{"activation": "tanh_gelu", "init": "uniform", "weight_decay": 0.035, "warmup_steps": 243, "schedule": "wsd", "decay_shape": "linear"}
Each number is 128 + 24 x the weight over the matrix's rms, rounded and kept within 0 to 255. Layers, rows and columns count from 0.

# layer 7 attention key, 128x128, rms 0.165, rows 109-127, columns 0-127
[[102  98 153 135 100 122 113 112 109 117 135 114 169 111 124  85 141 127 142 106 144 142 135 147 154 113 146 138 124 121 141 173 115 114 111 134  94 107 127 116 112 161 162 113 118 131 154 111 137 138 142 139 143 133 106 148 154 152 124 131 171 121 150 112  97  93  90  97 134 111 134 169 135 120 115  98 112 142 114 139 129 157 105  51 140 114 132 124 137  91 159 110 134 123 136 103 171 142 122 146 156 123 115  98 106 112 160 109 122  86 133 114 111 107 125  91 115 174 144 102 158 126 112 112 124 186 129  98]
 [144 115 128 133 173 111 125  95 161 136 142 128 111 166 101 162 120 121 169 126  94 100 116 160 136 156 125 144 140 111 124  66 158 162 124 106 115 143 142 159 113 139 135 141 110 136 142 125 131 122 149 101 123 157 135  71 148 117 133 158 111 107 111 158 153 147 122 114  90 153 137 106 117 125 115 115 142 146 148 138 154 137 117 132  95 154 174  69 140 150 106 136 174 116 115 161 115  90 144 124 141 100 136 135 133 146 122 171 159 150 138 139 183 139 124 123 127 104 161 162 141 136 118 179 100 113  96 128]
 [146  92 148 146 181 171 134 155 122 127 151 140 114 129 126 111 108 158 143 153 117  84 142 107 105 188 171 140 127 110 150 156 138 132  60  79 144 121  96  94 141 154 114 150  90 173 143 103 112 154 155 113 119 141 119 111 127  83 165 106 117 130 177 168 200 126 117 136 110 166 205 102 121  94 112 112 163 157 132 129 142 142 128 127 135 122 151 139 109 108 145 156 134 163 159 135 135 116 109 139 161 149 127 108 138 132  93 134 116 123  66 134 105 127 136 152 147 157 136 122 146 108 126 158 162 146 136 140]
 [ 89 127 152 122 126 157 102 102 105 126 120 146 118  99 144 124 120 145 174 147 104  97 102  88 122 144 124 166  96  96 127 179 139 113 167 119 124 136 118 155 107 145 115 105 146 149  79 113  97 141 141 121 130 155 178 176 146 122 161 135 173  77 155 151 134 104 151 124  96 169 179 101 135  92 131  97 144 126 160 119 140 175 105 102 108 120 146 173 121 142 128 106  96 127 140 123 175 186 134 154 136 148 117 145 141 108 164 145 139  93  93 137 104 120 109 138 166 106 151 115 108 138 165  97 115 139 138 114]
 [156 107 165 144 101 113 131 112 137 100 173 138 157 204 121 117 134 172 123 111 143 139 113 138 126 109 161 145 178  98  75 126 128  96 126  93  93 110 100 111  98 137  99 143 129 134 108 140 181 150 111 152 149 147  97 148 150 146 119 123 126 131 154 144 128  90 129 130  87 104  91 124 100 137 113  83 109 167 121  73 101  72 144 114 168  75 126  86 127  79 166 129 144 127 105 101 134 111 107 164 122  84 145 127 102 134 128  80 107 123 100 130 135 144 140  87 113 182 115  97 113 127  77 113 127 108  93  81]
 [158 152  63 117 149 170 120 156 124 133 118 121 115 127 107 138 113 103 101 104 149 122 172 138  82 125 130  88 114 188 139 118 129 129 133 128 136 121 119 109 145 118 133 138  90 120 119 138 154 111 126 127 126  96 114 142 147 131 146 110 105 140 122 140 147 155 119 146 144 108 146  59 139  72 108 159 122 160 100 126  77  77  94 150 108 144 134 138 118 112 149 132 106 157 147 149 140  70 143 146 125 101 105 104 150  87  72 139 125 127 158 132 153 116 140 151 126 137 109 156 133 121 150 135 145 136 152 139]
 [103 126 103 142 159 113 119 159 151 130 125 129 106 138 148 143 117 136 144 105 117 138 149 111 125 129 153 111 118 163 154 105 161 114 112  87  88 113 106 129 143 131 155 132 137 167 141 123 145 135  92  82 120 126 112  86 133 129 116  82  89 143 112 135 169 123 123 137 126  62 110 107 103 114 134 143 121 159 112 115 103  62 110 152 127 162 140 129 133 147 151 142 151 119 100 108 123 109  98 121 147 130 109 108 115 135 103 129 114 158 128 146 166 146 133 147 133 141  85 151 142 106 106 153 176 117 156  98]
 [155 128 142 154  85 129 126 162 135  95 184 129 147 183  99 113 127 158 162 175 167  95 134 183 148 122 154 153 201 107  97 141 156 129 125  57  79  82 135 153 100  97 123 145  88 162 141 111 155 135 130 145 160 147 117 134 172 125 121 132 129 113 125 110 125 124  99 134 136 112 100 159  86 159  89  92 111 118 107 109 131 119 165 118 139 112 135 151 130 129 142  94 162 124  97  98 122 147 158 101 118  89 157 147  82 156 159  66 153 172 131 117 138 156 178 108 124 166 113  85 136 144 108 175 104 104  99  54]
 [127 138 144 140 143 105 126 125 119 138 148 122 108 133 159  97  98 133 132 115 109 124 123 133 156 110 166  99  88 147 166 138 143 116 117 130 126 122 133 155 159 111 177 128 134 105 126 155 124 117  69 124 104 103 143 127 107 168 114 110 124 139  71 134 121 141 119 106 125 108 146 131 129 132 140 113 136 138  97 136 106 117 115 103 129 151 150 142 126 152 133 134 128 124 122 135 149 116 142 107 168 104 112  72  63 104 144 152 137 125 123 142 126 122 139 130 130 137 141 109 141 106 128 147 168 126 145 119]
 [133 132 125 137  83 115  73 131 110 127 139 119 145 149 116 122 120 132 145 120 172  98 141 169 121 129 139 104 150 149 136 143 125 122 111 119  88  86 159  94 152 113 126 124 120 134 153 123 138 153 132 134 140 112  87 107 166 116 143 137 142 121 125 126 143 148 144 115 123 132 112 116 101 119 119 127 130 135 119 124 147 124 135 134 118 109 129 126 161 115 124 130 134 114 134 128 140 154 118 124 121 132 125 123 120 116 109 134 113 144 116 160 134 126 163 117 135 144 140 145 167 141 111 137 133 125 145 115]
 [132 141 107 116 118  90 158 113 103 133 155 190 106 174 107 135 140 131 157 155 142 142 124 180 152 147  69 165 161 122  82 160  91 160 157 118 107  92 145 135 122 106 142 102 161 114 159 138 108 136 133 163 139 129 140 130 171 149 112 210 206 149  76 152 126 111 151 168 120 141  91 181 161 137  90 122  85 100 104 134 112 120 154 145 143 140  92  83 139 118  95 112 155 131  95 122 117 151 176 144 108  73 108 102  93 134 130 135 141 129 142 145  64 169 122  82 113 196 144 174 174 108 128 118  34 120 111 146]
 [138 130 122 122 112 142 162  97 117 181 131 136 112 103 131 121 124 158 113 143  88  99 140 138  96  95 102 174 136 144  90  83 130 135 135  94 124 170  95 130 135 111 112 163  89 109 182 150 161 141 149  64 154 156  99 136 103 156 131 152 138 119 143 104 132  91 124 130 123 130  92 141 111 120 136 109 146 130 122 110 129  92 144 138 147 146 134 109 111 144  96 141 163 141  90 149 123 149 128 120 111 124 117 125 166 152 129 151 111 146 142 102 138 161 160  84 114 129 100 137  69 145 136 143 128 104 133 102]
 [146 114 153 129 148 125  93 124 167 113 129 129 110 181 123 158 116 138 123 152 119  76 140  82 123 135 119 120 121 154 138  95 140 135 129 148 128 150 101 134 129 138  82 162 126 126  84 133 102 122 136 132 143 132 183 122 130  90 119 112 131  77  92 111 144 146 136 179 141 113 135 120 149 140 138 158 125 114 133 133 144 140 122 162 122 114 114 113 129 166 110 109 170 135 126 149 126 124 144 134 143 139 141 141 120 138 134 133 129 161 168 135 121 112  99 130 100 116  95 135 127 129 132 163 116 119 118 145]
 [115 104 143 116 117 131 145 127 154 105 150 132  98 146 145 124 150 150  97  97 167 153 149 131 126 139  92 119 119 192 135 149 120 159 114 103 169 126 161 107  94 113  88 183  81 126 121 177 150 109  66 141 104  99 157 135 138 103 128 138 139  95 127 143 121 112 158 146  60 103 112 103 151 143 129 133 105 135 131 141 130 133 151 112 150 149 132  89 136 111 129 111 127 111 178 154 100  97 125 107 103 128 116 137 154 141 142 149 141 119 147 152 140 116 109 156 112 136 173 132 100 127 153 110 115 108 131 161]
 [132 105 153 155  87 155 139 138 115 138 138 106 139 128 112 141 186 161 110 115 102 142 124  77 122 150 145 109 145 113 104 107 110 103  88 119  89 133 103 128 101 145 200 157 129 132 129 102 114 126 138 138 120 134 152 141 134 149 110 114 114 145 163 129 155 167  82  92 131 102 126 130 137 144 147 111 121 113 175 163 148 123 152  99 128 126 146 116 108 118 104 123 108  94 146  82 166  99 127 133 121 129 133 160 114 143 147 150 115 100 112 114 156 111  83 108 108 134 142 137  95 126  90 155 137 170 125 108]
 [135 171 101 133 141 141 114  98 126  92 123 138 130  93 106 177 140 142 136 161  84 100 149 148 169 131 115  97 150 130 133  97 175 122 124 131 158 106 100 114 133 146 124 143 139 105 148 151 144 107  59 124 109 138 121 122 169 122 167 134  78 123 110 144 154 150 144 124 109 135 128 117 109 164 120 121 110 144 122  91 123 108 140 183 120 124 126 107 108 141 103 148  96 136 158 143 135  92 161 111 128 122 141 182  98 105 137 132 137 137 112 115 116  88 143 140 131  91 121 157  89 138 153 117 131 130 115 115]
 [139 118 114 136 143 117 141 117 138 119 119  99 187 139  47 130 147 109 142  98 127 156 141 147 146  63 111 155 126  94 134 103 112 108 117 158  83 141 140 121 122 136 111  96 143 111  59  44 122 160 105 157 140 128 154  68  67  68 145 124  92 103 146 132 117 140 118 110 149 122 142  94 113 121 152 135  92 153 136 161 127 158 122 136  94 146 110 143 135 152 122 124 111 128 116 109 152 110  90 125 130  72 142 130  93  98 161 135 119  97 151 113 130 112 170 111 125 154 119 115 155  84 125 111 121 113 131 172]
 [161 137  89 125 148 150 121 128  88  90 129 141 113 130 129 107  82 102 115 174 154 103 154 110 106 126 134  85 125  98 142 113 136 123 158 146 140 151  75 155 135 147 166 142 115 139 123  94 144 117 122 120 121 107  95 130  82 122 148  87 135  98 149  79 126  87 162  99 135 157 151 127 150 101 104 125 155 159 155 135 129 108 136 130 121 142 108 144 121 109 146  85 136 105 167 180 148 126  92 124  89 159 136  96 184 111 129 140  73 144 107 159 111 110 165 157 149 131 107 100  83 141 124 137 134 106 144 119]
 [132 157 126 119  89 110 187 170 131 137 107 158 132 118 141  96 124 105 139 171 178 144 153 150 153 132 147 143 154 103 127 116 104  89 159 136 147 132 149 120 150 117 155 115 132 126 118 168 155 123 143 140 105  75 139 123 114 140  90 154 101 119 129 114 111 185 129 172 164 114 123 145 112 145 128 150 106 119 110 117 112 151 123 126 103  81  96 120 119 139 152 142 105 103  92  91 154  91 139 124 113 138 180 124 123 152  96 126 150 115 149 114 115 108  97 129 121 105 154 117 100 141 122 101 115 142 170 138]]